config.yaml
head_dim: 32
norm_place: "pre"
norm_eps: 1e-06
qk_norm: true
attn_scale: 0.177
parallel_block: false
extras: ["value residuals"]
init_std_o: 0.0
init_std_down: 0.0
optimizer: "adamw"
learning_rate: 0.00316
weight_decay: 0.066
schedule: "wsd"
decay_fraction: 0.379
Each number is 50 + 12 x the weight over its row's rms, rounded and kept within 0 to 99. Layers, rows and columns count from 0. The size before them is the row's rms in percent of the matrix's.

# layer 2 attention output (transposed), 96x128, rms 0.183, rows 60-82, columns 64-127
109:54 52 46 57 43 53 12 50 53 44 39 37 42 45 61 62 53 44 41 55 43 54 68 60 31 45 62 45 97 63 54 62 61 67 59 55 49 41 44 66 32 55 49 44 42 51 61 47 48 79 41 49 36 45 52 43 65 53 67 56 62 50 56 34
103:41 58 46 46 36 47 48 70 50 49 63 45 40 46 54 43 48 55 51 60 46 43 60 37 67 47 75 65 61 37 50 44 44 44 49 34 42 39 21 44 54 59 42 47 60 34 63 54 50 77 54 44 36 55 57 36 50 47 64 65 45 37 51 40
109:39 43 34 65 54 64 31 48 57 56 73 32 45 68 26 33 40 59 43 57 33 39 46 60 36 45 39 47 47 61 55 42 33 64 31 49 51 59 45 52 34 34 53 54 35 32 44 56 19 56 47 54 50 51 55 62 44 38 60 54 53 65 42 40
124:61 35 31 62 59 57 45 39 64 41 40 43 57 53 49 53 60 42 52 47 54 38 63 40 49 74 40 43 46 57 48 40 43 52 76 28 34 27 64 47 66 26 43 35 50 66 52 40 32 30 34 36 43 59 30 58 37 43 46 45 40 47 55 51
100:50 44 53 43 68 53 49 52 64 39 26 41 28 34 43 66 66 58 47 46 55 37 72 34 66 36 84 66 46 51 79 59 55 52 50 54 35 47 76 34 47 38 56 52 56 65 69 45 45 44 62 57 61 41 60 59 55 56 40 55 60 51 55 77
089:41 48 19 64 31 46 55 44 40 36 50 56 50 55 30 34 46 58 54 51 34 27 37 75 57 55 67 66 37 32 46 52 52 23 29 43 64 47 46 52 62 63 38 42 39 39 59 46 54 39 38 53 46 54 49 52 60 46 56 57 46 26 51 75
099:48 35 47 48 61 37 53 48 47 57 68 48 35 28 56 42 43 38 45 61 59 64 62 51 55 33 52 55 64 38 55 49 58 58 60 43 50 50 48 19 48 40 47 52 57 68 49 52 48 69 54 44 39 65 57 57 46 49 59 54 66 63 43 25
085:44 30 75 54 60 55 55 35 42 47 63 46 44 45 45 46 35 47 50 35 37 36 45 49 46 53 48 67 36 51 48 67 48 30 56 61 60 45 38 61 32 63 47 47 59 59 69 59 64 66 45 46 57 47 55 35 46 33 52 46 62 27 37 43
092:47 34 53 40 38 65 58 44 71 32 46 45 69 48 56 62 59 57 56 58 32 27 49 62 41 55 61 63 51 49 67 51 41 54 46 60 57 46 56 58 41 66 47 36 44 48 35 48 58 43 39 44 71 50 59 52 57 51 56 72 55 54 56 73
099:56 36 58 48 68 64 65 65 57 46 57 45 66 53 57 74 62 52 43 49 71 54 35 37 20 54 49 39 78 53 58 37 49 54 60 58 41 23 66 40 37 71 68 36 41 61 55 69 60 44 61 23 55 41 44 39 66 30 47 54 45 56 52 38
088:44 39 50 52 64 73 77 41 62 67 51 58 46 65 40 65 48 39 40 39 51 44 38 55 59 44 68 71 34 64 63 54 45 62 53 44 53 55 75 42 38 43 55 33 54 43 57 52 42 33 76 52 64 25 60 57 68 44 57 53 52 43 24 57
097:43 80 60 41 43 39 39 53 30 53 22 45 59 32 41 47 64 42 56 51 54 56 48 39 51 45 57 36 52 45 48 64 55 41 40 59 53 44 45 68 67 49 66 62 59 68 63 43 61 62 33 53 35 51 57 35 54 59 61 52 48 37 43 49
097:48 48 31 44 47 70 64 41 61 40 35 27 63 40 53 48 45 60 37 50 35 33 52 52 34 54 61 57 28 44 75 47 55 46 43 64 53 38 32 66 34 63 48 47 41 62 35 51 52 53 48 36 59 46 48 42 48 62 43 59 55 45 45 73
089:34 51 47 54 36 60 32 46 37 40 58 60 39 55 38 40 60 19 61 32 46 64 64 60 58 57 51 32 38 41 70 55 60 45 39 65 49 55 29 42 41 37 22 45 48 66 50 55 56 47 06 41 51 52 53 48 57 62 46 54 41 56 54 29
082:33 72 41 47 54 36 55 41 45 68 57 59 68 44 31 29 47 35 61 46 65 59 40 42 59 55 42 53 55 60 28 57 59 44 49 40 52 51 46 57 59 48 41 72 38 74 38 56 74 49 35 40 51 63 31 46 39 63 57 50 69 36 43 32
084:44 42 34 40 47 44 63 46 47 52 76 50 48 23 56 29 40 51 59 61 34 36 39 69 64 49 76 55 27 35 56 57 63 58 58 38 64 31 45 43 73 56 42 55 63 70 43 52 47 31 35 69 61 50 70 49 34 36 51 40 36 54 45 70
084:40 43 41 50 49 40 57 70 39 42 35 36 53 40 48 38 37 43 40 28 49 58 44 45 50 37 37 56 43 64 44 41 58 23 50 58 34 43 51 54 40 43 53 41 55 71 63 59 43 49 46 52 54 53 52 29 52 51 58 53 51 31 49 39
098:53 51 78 58 54 59 48 47 47 45 35 43 44 56 51 53 30 53 66 30 45 64 53 40 49 46 50 56 41 37 54 62 61 47 46 54 47 52 28 45 31 31 53 60 48 42 53 49 52 54 76 53 51 31 53 45 36 39 48 38 67 35 60 61
101:62 47 46 38 58 33 52 36 45 60 71 75 32 42 44 44 38 67 60 62 56 47 54 56 67 45 56 43 34 63 42 70 45 39 47 27 54 68 50 59 57 50 52 51 48 25 75 29 50 70 56 75 64 46 43 66 65 26 54 47 46 30 55 62
082:41 73 35 57 51 45 33 37 56 38 63 47 61 33 42 30 37 64 51 38 31 38 57 53 69 44 75 39 44 44 70 49 74 65 65 52 41 48 28 44 49 62 40 54 48 62 53 40 55 56 35 50 31 58 72 38 41 64 53 49 49 41 55 34
098:66 52 41 68 53 46 61 34 57 63 53 47 54 39 63 36 44 62 55 64 56 20 27 74 67 38 57 62 29 60 27 67 52 55 58 37 51 58 42 39 59 38 61 53 54 56 47 51 46 35 58 60 66 37 52 57 48 59 55 48 62 51 39 58
092:61 54 37 66 67 50 46 40 77 34 65 59 40 25 50 51 57 57 38 55 32 61 58 68 44 45 58 65 43 47 76 37 54 65 59 56 53 53 43 20 36 50 70 36 57 47 65 59 48 56 49 58 38 42 62 27 37 53 51 54 47 61 53 57
099:50 47 53 50 63 41 58 55 70 32 55 51 54 52 33 52 17 45 41 47 26 38 54 42 51 56 50 56 33 31 65 35 41 48 36 56 62 42 38 51 35 41 38 57 63 30 61 38 52 63 54 56 45 60 56 34 47 44 49 46 52 54 71 79
# layer 2 attention value, 96x128, rms 0.17, rows 61-82, columns 64-127
108:31 42 70 57 35 61 35 33 40 59 66 51 50 52 50 55 54 66 55 41 49 77 53 45 44 49 55 31 43 49 58 50 54 53 62 54 52 48 76 58 47 59 61 52 40 30 51 46 51 68 47 49 66 63 53 48 51 45 63 61 62 83 59 49
105:57 39 41 42 56 39 47 66 60 48 57 51 56 49 55 50 35 54 24 37 55 34 44 60 52 64 54 58 76 50 42 19 36 60 42 37 58 56 60 50 56 53 43 54 31 58 48 42 48 37 76 65 42 46 42 37 53 70 66 46 49 55 62 53
110:34 70 58 72 63 57 67 51 41 47 38 41 45 54 40 38 60 54 48 60 54 28 71 37 68 67 53 58 57 54 48 48 52 53 62 48 54 44 02 51 58 45 36 42 54 30 57 59 46 72 51 50 48 57 55 30 48 32 39 44 27 33 55 61
088:43 33 52 49 54 51 24 57 74 60 46 59 49 60 53 38 47 49 67 51 43 45 42 61 46 83 51 49 61 55 51 44 43 45 63 51 53 77 25 65 48 60 50 46 38 49 54 59 56 53 54 57 49 47 43 55 46 37 31 46 65 38 42 46
084:47 31 57 52 47 50 54 46 27 53 57 42 54 52 45 59 35 56 55 57 53 49 38 42 51 46 40 71 13 53 50 47 55 46 56 45 41 52 55 58 57 56 25 42 40 65 59 48 39 65 45 58 52 48 43 78 64 64 72 59 42 60 45 33
089:59 75 16 60 41 28 36 54 54 53 49 35 49 57 51 47 55 51 48 31 47 65 48 54 53 35 55 40 85 47 48 48 55 56 56 58 48 47 58 14 47 45 41 56 48 48 48 49 59 30 49 32 58 61 50 49 49 37 14 49 36 65 40 66
084:41 54 38 60 50 52 39 46 44 55 48 38 60 42 49 66 37 56 69 44 46 64 52 65 60 28 32 37 78 51 51 54 56 57 78 54 52 28 66 16 45 41 52 50 50 54 35 45 48 61 47 37 77 47 32 23 59 56 54 55 39 66 44 38
087:38 50 35 56 53 59 58 52 48 52 56 60 55 50 42 49 52 24 60 66 49 48 57 59 43 67 45 68 33 62 59 46 48 39 55 47 55 63 45 46 52 49 45 60 41 58 57 56 43 52 44 65 62 54 42 71 61 51 47 47 76 30 46 30
085:46 64 49 45 59 52 71 58 70 47 53 42 48 48 41 53 66 30 40 54 50 46 51 65 45 51 57 60 56 51 45 58 44 49 67 43 57 60 23 38 38 33 37 51 42 48 43 59 54 38 42 62 56 62 36 35 30 51 28 51 53 44 48 58
100:42 43 62 39 42 42 45 61 31 46 47 52 48 59 40 51 57 51 66 71 41 61 45 53 46 35 44 62 31 44 57 57 54 46 81 58 48 56 33 45 50 60 29 58 40 52 66 56 49 69 36 67 49 51 45 60 57 51 32 56 27 47 53 47
096:70 27 38 39 56 61 77 45 29 52 53 60 47 55 51 49 36 53 40 51 50 58 70 38 49 54 42 52 38 55 45 31 47 53 36 48 46 37 50 70 47 53 43 50 49 61 59 48 38 67 46 38 51 53 36 53 60 57 65 42 55 48 45 45
079:41 34 46 60 39 55 33 50 65 57 55 55 44 55 54 45 50 38 60 80 35 40 58 60 52 70 42 67 65 46 55 45 50 53 53 43 48 41 44 25 51 58 44 55 43 51 59 56 45 53 42 70 71 47 56 47 56 31 30 59 74 39 59 38
086:49 27 52 41 38 39 57 42 66 54 47 50 51 43 56 46 41 49 66 31 47 35 51 69 52 66 61 47 51 44 50 40 48 51 31 53 42 34 57 51 69 56 60 34 53 57 39 62 43 42 68 28 22 62 53 49 46 40 80 48 45 72 52 46
076:72 38 66 51 50 66 47 47 30 49 35 51 48 36 42 54 28 73 48 54 48 43 71 43 56 52 49 56 53 43 45 40 55 55 59 44 49 28 75 50 55 59 68 42 62 54 56 44 39 60 42 65 41 54 61 40 58 56 47 45 36 62 55 50
078:51 57 30 63 41 49 38 50 63 60 54 48 40 54 42 44 26 62 70 48 39 54 51 53 53 54 44 45 70 44 50 28 40 48 66 47 43 64 54 26 45 45 42 43 30 58 52 43 56 45 61 49 72 62 38 51 72 42 40 50 69 59 30 53
086:47 74 35 37 47 50 59 48 62 59 58 46 49 56 58 47 57 24 60 43 51 67 54 76 56 66 43 80 70 47 38 68 52 69 38 44 59 37 43 15 48 42 49 54 47 48 52 46 40 37 54 42 50 45 48 43 50 46 65 52 57 40 48 66
084:47 26 73 45 56 64 35 50 54 57 37 58 63 48 59 51 42 50 51 50 47 63 45 46 56 49 48 37 64 43 47 47 42 54 62 64 54 48 35 59 45 45 56 56 43 56 53 43 44 61 30 46 74 40 33 46 51 64 56 44 71 30 55 41
088:51 65 54 59 46 36 40 55 06 43 54 59 52 49 49 53 45 64 56 57 57 68 47 28 41 22 48 21 19 50 57 67 55 46 55 58 46 50 55 65 46 65 49 46 45 49 60 53 46 38 37 40 38 63 52 58 59 69 56 60 19 70 36 55
076:71 10 73 35 48 47 47 47 71 48 52 42 46 44 58 38 42 51 54 50 50 67 60 61 38 63 51 52 57 37 46 45 53 58 41 47 31 59 74 30 39 39 63 58 60 62 43 56 51 36 54 40 16 36 45 52 63 46 61 44 29 73 40 70
098:39 67 53 58 48 37 20 54 54 52 50 32 47 54 50 55 45 58 51 65 47 74 45 32 55 46 53 45 34 35 45 55 60 46 46 52 49 41 44 16 51 68 19 60 49 41 55 44 49 45 41 35 59 69 53 47 66 38 50 67 39 53 52 38
087:47 62 60 51 45 32 25 62 79 62 55 30 48 50 71 44 59 45 50 28 48 66 34 52 51 53 57 35 46 36 50 42 49 60 54 51 39 64 50 38 42 47 40 57 42 44 39 55 55 31 37 18 40 50 57 42 57 38 56 43 54 68 39 65
083:35 34 43 68 54 62 41 62 59 58 53 65 60 54 58 39 52 48 42 68 46 52 26 51 51 57 51 33 41 49 54 55 41 55 65 48 45 48 58 78 48 61 68 38 32 53 48 53 48 50 33 48 63 24 54 63 46 42 48 54 66 35 51 42
# layer 2 attention query, 96x128, rms 0.208, rows 64-95, columns 64-127
084:48 26 67 59 40 60 69 68 51 57 57 53 39 62 55 39 53 59 48 25 38 56 60 49 42 56 50 54 63 64 48 41 33 48 57 64 58 57 39 46 46 59 70 70 58 74 58 49 27 43 70 50 45 52 46 49 35 55 78 58 45 50 40 33
079:58 63 81 72 59 66 61 48 45 37 34 55 44 67 36 39 50 51 63 62 34 40 57 45 46 58 59 56 49 48 74 45 43 47 58 59 43 37 61 50 48 59 59 47 37 39 46 63 65 46 42 44 40 44 51 64 48 27 39 22 43 42 37 56
072:48 38 67 35 53 41 48 46 45 49 56 29 55 27 73 56 35 45 38 57 78 47 49 43 50 38 59 19 57 31 26 62 60 67 49 37 34 37 49 35 48 51 51 48 44 35 36 29 49 58 49 51 49 40 59 24 53 47 51 66 54 53 65 58
088:43 43 46 61 30 61 45 37 57 56 42 40 42 63 42 59 47 67 44 42 43 35 52 24 39 38 38 63 42 51 44 60 48 47 58 44 58 57 70 34 48 54 66 42 35 41 52 48 61 51 20 09 41 51 52 63 62 43 30 57 52 53 41 36
109:23 44 53 45 40 53 48 62 65 52 53 55 44 56 38 44 72 42 55 46 29 64 33 62 38 56 54 41 18 47 48 63 54 58 57 59 46 41 49 63 35 31 39 63 59 42 56 63 57 17 28 28 48 69 53 60 40 46 57 48 36 50 71 52
096:69 68 62 56 49 55 42 53 64 35 60 81 55 60 60 33 62 41 47 60 36 67 52 59 62 33 27 51 44 45 72 63 41 54 49 62 62 41 55 45 59 42 58 63 45 47 49 60 39 44 71 48 43 42 31 62 26 62 41 35 66 47 56 49
110:44 59 30 60 59 59 49 41 65 49 43 37 64 38 57 71 39 55 31 70 58 06 46 31 69 44 63 60 45 45 38 65 61 50 34 39 28 48 53 48 39 68 50 37 43 52 41 36 43 64 35 39 50 47 60 34 71 50 46 48 55 44 50 39
146:59 40 36 71 67 53 55 35 42 42 55 25 53 38 55 74 25 60 46 59 68 24 52 34 59 45 70 48 63 41 45 42 60 66 38 43 35 45 61 52 49 65 49 36 48 36 46 31 42 62 48 38 50 49 50 48 51 44 53 52 62 40 46 55
092:44 50 41 44 63 59 56 63 43 46 58 56 71 43 45 42 43 27 56 53 46 69 37 75 42 58 51 45 53 49 52 46 49 42 44 68 55 24 58 53 48 51 38 46 22 63 35 50 51 51 64 72 47 52 46 49 43 42 71 69 30 59 57 47
105:55 53 55 49 58 49 60 50 42 35 69 76 45 57 34 65 56 42 67 77 61 53 39 81 53 57 34 50 55 37 62 42 65 38 55 58 34 29 65 67 43 38 58 38 44 40 49 51 51 46 47 47 39 48 62 54 57 62 44 45 40 59 72 67
086:69 43 56 67 47 53 83 53 47 49 50 53 35 56 48 57 35 62 57 54 54 26 45 36 51 80 41 69 58 57 62 37 48 48 49 27 33 43 60 44 44 72 48 43 51 37 50 46 49 54 35 11 45 56 61 61 67 43 33 40 36 36 53 57
099:45 51 32 43 56 55 52 42 55 46 50 33 41 45 33 65 41 45 60 59 54 43 37 50 38 34 29 68 45 45 37 66 47 37 55 60 38 46 60 64 45 63 53 52 33 42 57 43 60 45 30 34 44 53 65 43 44 62 56 73 57 50 61 51
103:39 40 47 38 39 41 57 47 55 59 47 57 46 55 45 51 57 42 25 26 40 38 59 51 50 53 34 41 31 39 40 46 42 43 29 55 64 52 60 35 46 49 51 57 41 74 64 42 59 42 35 32 47 73 44 68 52 42 33 57 45 71 58 43
088:47 40 55 69 67 51 51 39 43 27 51 20 41 50 51 55 55 57 74 69 45 47 49 43 53 39 45 47 62 58 66 55 45 45 50 29 28 31 48 34 50 62 43 41 60 44 44 62 61 56 41 35 58 54 46 40 27 60 28 71 54 42 37 43
088:69 46 27 44 60 61 48 74 38 53 53 55 44 45 47 51 42 62 42 52 22 71 41 34 59 52 52 52 65 62 59 47 41 51 72 42 54 56 38 40 44 46 43 52 33 75 56 66 49 43 75 63 40 54 63 53 50 45 59 45 53 62 54 44
099:35 54 61 44 27 30 52 33 48 34 39 55 45 50 54 46 55 61 77 58 51 45 63 53 42 30 35 60 46 38 29 55 46 41 72 41 57 55 45 48 57 59 57 43 51 48 43 56 55 49 72 59 43 62 68 57 59 45 33 75 51 49 54 50
132:52 37 34 52 70 62 55 37 35 44 61 16 53 41 46 75 28 61 50 62 70 25 53 43 53 45 72 48 61 47 38 37 53 52 50 35 29 52 64 52 41 64 59 33 43 44 40 34 45 62 52 44 57 55 58 53 58 40 48 59 56 45 59 57
098:60 53 43 58 32 35 48 33 54 51 27 47 43 60 42 65 46 63 45 51 47 19 53 21 48 41 35 73 28 53 37 55 45 47 61 50 45 64 62 39 56 66 67 35 47 42 61 41 57 47 35 24 52 47 67 66 57 33 30 35 69 55 53 51
098:35 51 45 36 33 41 23 46 51 79 38 39 64 42 51 40 60 34 45 23 44 59 34 68 45 40 61 38 31 44 41 58 53 61 52 64 57 68 59 53 39 45 69 62 45 48 55 55 59 42 23 42 59 49 62 47 44 47 46 54 59 66 28 42
099:78 45 22 64 68 69 40 63 34 40 61 73 50 54 48 59 29 57 48 55 36 44 55 50 47 61 43 75 50 57 48 32 54 44 52 64 53 31 65 62 46 54 16 23 23 53 47 52 38 53 63 60 34 44 60 67 50 29 66 40 40 54 55 51
084:38 55 35 35 72 57 33 46 48 50 60 35 59 45 48 41 58 49 49 52 56 71 35 61 47 50 77 27 56 42 51 55 68 45 44 63 36 53 33 66 41 62 49 58 45 47 55 57 44 45 40 63 63 52 42 32 34 48 62 77 42 46 43 44
094:40 63 44 49 48 55 52 34 57 38 39 20 38 50 50 63 53 70 59 54 49 42 50 36 42 28 40 73 41 42 30 73 56 38 65 50 39 53 38 65 62 61 54 47 34 39 57 50 56 41 31 41 52 61 53 48 48 45 50 73 49 43 49 50
092:50 54 48 67 40 66 47 48 48 50 41 27 37 67 42 53 49 80 54 45 56 34 50 21 41 43 56 66 55 54 59 71 48 49 49 35 39 55 61 47 48 48 70 45 44 30 54 54 59 48 18 26 47 46 52 50 55 38 44 54 51 46 34 56
105:62 50 48 49 51 38 54 53 48 60 44 85 50 43 43 51 48 45 49 44 55 59 56 51 56 56 42 59 37 44 47 51 48 55 54 61 57 37 40 65 44 44 50 56 63 55 51 59 56 48 58 73 33 44 51 51 54 51 77 16 46 38 59 55
090:51 42 47 39 60 25 71 38 48 40 53 61 53 34 62 61 35 52 44 60 51 44 62 62 60 60 30 51 45 51 29 23 40 46 49 47 53 52 42 49 50 72 25 44 51 58 48 42 45 63 74 53 51 54 60 48 63 54 46 47 53 50 66 57
084:57 36 67 53 42 58 55 68 43 64 51 35 63 52 49 52 36 40 51 40 48 51 35 62 49 66 59 32 61 72 65 39 51 80 48 38 54 52 69 30 38 35 55 55 53 46 35 56 55 51 54 25 40 38 59 49 70 54 43 35 46 41 37 51
092:71 34 58 88 57 52 69 48 51 53 58 48 50 45 64 69 40 59 60 45 52 51 51 38 62 46 64 57 38 67 57 46 46 57 45 37 57 33 55 51 62 27 34 54 66 54 54 56 48 54 44 34 39 50 40 49 64 75 49 21 64 28 35 36
103:63 60 32 50 56 65 52 54 48 38 57 37 39 55 51 50 37 77 45 53 57 45 63 22 44 44 50 71 73 60 44 54 57 48 49 38 48 41 41 56 55 55 42 35 33 42 47 49 40 50 48 51 56 49 53 53 52 27 55 64 29 34 46 58
101:44 45 36 67 55 58 26 37 54 53 44 51 53 51 62 71 47 48 49 46 48 38 47 56 54 52 66 56 55 45 53 58 62 68 61 55 39 56 62 54 55 48 48 49 62 40 45 46 54 53 18 22 47 52 61 56 46 58 46 45 57 45 26 43
099:74 45 32 76 52 74 52 38 48 52 52 62 39 65 53 71 34 67 38 41 27 27 51 27 52 60 54 61 43 56 49 54 54 50 35 51 59 51 46 18 40 53 50 44 31 56 61 36 45 51 47 24 39 64 39 59 39 37 21 40 51 53 56 39
085:39 57 45 59 71 57 50 36 60 38 59 31 63 36 59 56 52 60 63 59 51 57 30 53 49 56 73 31 41 49 39 49 69 51 57 46 37 50 38 72 44 64 33 44 44 40 45 56 43 58 54 49 56 34 60 30 51 52 55 67 50 40 47 37
087:66 54 48 68 61 43 48 59 37 41 55 74 45 52 46 52 47 53 42 55 47 48 68 44 60 62 43 52 49 49 64 49 36 43 50 42 63 50 33 47 49 60 42 44 56 63 54 47 53 44 79 79 52 50 49 69 46 42 50 30 51 51 80 55
# layer 2 attention key, 96x128, rms 0.181, rows 64-95, columns 64-127
092:51 40 39 53 60 52 60 38 58 68 52 34 52 43 37 49 40 76 37 50 44 60 79 39 60 53 39 61 77 61 55 48 36 30 46 49 51 42 57 48 58 53 29 52 49 69 47 55 58 71 50 57 65 66 38 52 43 68 59 45 55 42 47 45
099:44 64 43 35 52 68 42 56 44 38 42 46 45 53 51 40 63 46 29 52 49 52 38 61 48 61 59 26 42 38 36 42 53 72 41 63 44 42 40 47 36 56 45 41 68 26 70 54 64 45 40 46 29 49 54 76 32 39 38 52 39 57 37 77
108:47 46 55 58 46 53 49 39 42 42 74 45 48 50 63 56 49 32 54 56 62 49 53 34 56 59 35 68 53 42 37 51 45 30 62 43 57 56 61 39 68 60 48 41 41 58 39 30 46 76 75 59 47 39 64 30 71 47 43 57 61 40 66 05
085:33 48 41 48 40 52 27 46 57 44 56 30 53 66 71 47 45 57 52 55 37 49 52 48 49 50 54 48 41 22 61 43 62 36 52 76 42 48 54 42 52 71 60 54 54 31 38 45 47 58 51 42 51 47 65 40 56 30 55 78 66 51 58 26
091:49 53 48 43 47 45 57 49 65 33 57 47 43 63 37 39 74 45 45 41 44 59 57 50 30 52 64 54 43 56 60 47 49 47 41 58 48 55 40 58 32 34 46 40 49 51 70 71 58 10 45 61 37 52 54 70 47 59 74 40 32 51 34 65
093:37 44 61 42 40 41 50 58 68 47 62 52 48 58 53 57 58 52 37 64 37 51 35 63 46 24 48 20 44 49 55 41 67 74 47 49 44 51 40 51 27 51 56 48 60 34 34 64 48 26 34 32 46 38 48 61 45 68 43 66 53 33 52 56
084:58 44 66 36 54 63 55 49 42 60 45 62 51 31 46 62 27 42 51 48 69 55 44 48 73 73 56 56 64 46 33 63 62 54 69 33 47 46 36 56 52 56 53 35 57 45 63 49 53 55 47 67 70 49 57 58 59 39 55 45 45 50 42 48
088:43 55 62 36 46 71 37 39 45 46 30 69 41 33 52 67 49 35 53 59 69 35 58 53 53 59 48 57 45 42 51 74 86 72 65 44 43 53 33 53 40 64 65 53 56 32 57 46 48 53 40 57 70 57 57 53 53 44 48 41 48 58 40 63
095:55 47 40 62 44 71 46 59 65 17 50 46 39 49 48 49 65 46 65 67 48 46 52 58 37 42 45 50 50 56 16 60 43 40 42 57 48 45 46 42 50 52 37 24 54 64 50 67 36 35 46 55 33 52 28 64 44 46 58 62 47 56 52 50
102:46 39 59 66 51 51 44 50 50 38 64 64 56 63 30 49 51 59 54 72 40 30 20 36 35 46 32 55 62 52 39 38 60 60 53 44 58 35 44 52 49 40 39 43 42 47 59 30 43 53 60 47 57 35 56 46 50 57 44 42 33 43 58 52
082:47 42 61 50 47 34 58 41 54 45 28 63 62 49 50 22 57 72 40 51 47 45 44 43 64 57 40 54 50 33 48 34 47 44 53 45 41 31 39 39 54 62 50 75 50 38 52 44 62 56 58 58 60 44 55 67 55 34 53 57 27 47 51 55
108:52 50 50 65 50 71 32 76 51 36 58 64 37 60 56 57 45 59 60 82 63 40 51 42 40 59 54 61 60 54 41 50 75 54 45 33 43 56 42 52 49 64 70 54 49 39 50 31 45 40 57 54 43 46 54 52 62 38 41 50 52 57 53 58
096:43 43 49 54 55 39 36 63 50 33 61 31 38 75 37 32 50 36 56 41 30 75 50 61 54 46 67 77 46 27 31 31 52 43 46 69 58 40 49 38 54 51 35 54 58 61 54 61 35 32 51 32 27 49 36 67 44 42 48 57 48 41 51 44
092:51 41 54 40 40 29 61 30 44 50 50 54 66 47 40 64 44 66 59 53 54 57 53 34 42 37 41 58 44 50 57 51 72 59 34 35 35 65 47 45 35 49 63 66 45 44 49 64 50 38 55 60 52 57 45 53 56 63 44 61 54 55 31 54
104:55 44 42 43 57 58 60 42 47 71 58 48 47 28 46 77 35 52 50 44 61 68 63 22 51 56 40 51 43 73 54 45 56 56 57 69 32 63 47 61 39 49 39 58 52 72 53 66 48 44 43 55 78 58 80 50 33 55 29 58 50 60 61 48
103:57 54 56 66 46 26 52 46 31 30 32 52 62 59 65 57 33 55 59 37 41 55 55 46 54 55 48 46 54 58 57 38 14 49 34 74 52 55 49 42 37 63 64 55 40 53 35 67 56 38 70 62 40 44 66 46 49 47 41 53 57 51 48 54
109:54 67 64 47 52 53 33 47 50 34 46 68 38 41 56 68 47 52 48 65 62 64 55 27 50 62 42 72 57 59 48 55 58 76 51 45 36 63 23 55 33 64 54 56 44 50 59 51 51 39 41 64 64 50 61 73 55 41 37 37 35 49 50 72
097:55 62 40 57 60 50 43 58 44 68 47 53 54 57 77 40 41 60 51 55 42 46 60 48 57 57 65 48 47 48 63 30 52 40 51 63 54 56 59 53 55 62 62 51 62 21 35 35 61 49 63 43 48 32 78 34 63 26 37 52 52 53 65 52
109:58 48 43 33 45 51 54 67 37 62 74 30 43 59 52 44 69 29 53 36 43 51 51 68 44 45 79 58 36 37 82 53 54 41 56 54 47 74 61 55 54 56 49 52 47 54 49 77 70 47 29 30 39 60 44 41 55 48 56 65 52 66 42 38
105:45 46 47 55 63 82 36 53 54 39 53 60 39 43 59 60 50 48 42 60 65 48 54 46 47 55 43 40 41 62 37 39 52 59 62 63 50 65 43 63 47 54 47 25 44 52 61 39 35 48 49 54 54 53 82 50 46 50 30 43 54 63 63 56
081:66 41 67 37 40 51 60 45 49 59 55 62 51 41 27 75 69 59 54 60 46 49 41 47 32 44 53 66 54 48 62 79 69 46 47 24 41 57 44 54 30 53 51 54 34 64 55 69 64 52 45 56 46 73 35 40 48 65 76 54 53 65 27 54
099:41 47 49 56 59 58 44 57 44 38 69 47 52 45 52 67 36 62 69 70 66 53 65 34 35 65 49 44 46 55 58 60 68 48 40 39 52 52 45 52 33 72 83 47 48 21 31 48 46 52 75 53 44 46 61 42 66 46 41 56 64 45 57 48
100:23 47 42 46 44 65 37 34 69 57 65 40 63 56 61 44 54 51 51 62 44 42 43 39 36 60 49 47 34 36 70 56 68 40 49 51 62 47 47 42 45 59 76 55 53 28 39 43 60 70 63 40 61 43 76 40 68 34 54 69 52 37 59 29
095:50 56 29 43 68 60 53 58 55 61 45 51 59 52 63 54 34 37 52 40 45 49 46 63 60 82 50 46 52 67 59 41 41 49 67 73 57 39 60 57 61 35 57 37 55 70 50 41 27 51 57 28 68 44 64 44 38 58 51 42 58 55 68 49
091:79 62 60 55 52 35 52 61 20 45 31 74 48 46 56 60 35 54 47 43 66 55 73 42 69 55 39 63 66 56 25 39 39 58 50 50 29 45 50 51 51 64 47 53 58 52 49 43 35 34 47 59 52 50 45 55 39 49 17 38 37 64 51 72
088:51 49 59 38 38 38 52 46 60 57 39 47 55 40 55 34 67 36 35 34 44 48 50 55 65 40 49 51 31 36 72 40 44 44 48 55 41 65 62 46 68 58 36 62 41 55 45 66 78 62 32 53 44 58 46 69 54 46 60 61 34 63 53 41
101:37 56 51 28 43 51 26 43 46 50 38 53 62 38 60 58 45 27 53 35 61 29 61 54 59 46 40 47 33 34 59 61 85 55 60 67 32 61 46 48 49 46 56 70 54 43 58 38 31 57 44 38 69 52 47 45 59 70 42 55 68 48 37 42
098:49 38 61 55 49 64 50 25 63 41 53 56 66 40 48 73 53 70 49 54 71 49 59 36 41 56 32 36 53 59 39 61 40 44 44 46 59 53 41 45 40 67 70 35 55 41 42 32 51 59 70 67 61 55 58 39 53 43 45 43 43 39 57 52
092:56 61 49 28 35 39 45 49 43 65 37 50 39 54 52 77 53 26 69 59 59 28 59 50 58 32 59 61 42 24 78 64 75 67 71 51 40 55 56 62 39 50 51 40 55 35 53 66 56 53 27 38 63 55 48 31 56 50 49 57 67 48 30 47
102:33 31 28 33 64 66 46 38 46 48 38 39 63 45 38 47 36 53 33 47 33 58 70 55 49 46 46 56 45 43 54 40 80 47 50 72 51 39 59 51 37 65 48 60 51 52 50 36 40 54 57 46 53 68 70 60 29 41 51 49 59 40 57 54
090:75 50 69 36 49 42 66 47 30 50 34 62 55 33 44 67 52 66 42 46 73 42 58 47 50 50 64 45 47 66 65 72 52 56 47 29 27 72 45 60 28 66 64 61 40 49 60 75 74 50 41 65 50 69 42 57 42 53 52 47 47 74 32 64
092:53 59 40 60 75 50 52 40 55 62 38 64 55 46 54 50 33 56 40 47 40 56 46 43 67 53 38 58 51 77 33 33 32 57 51 62 59 48 56 52 61 33 35 50 45 68 57 49 41 47 53 47 66 53 63 64 39 53 51 24 50 38 68 62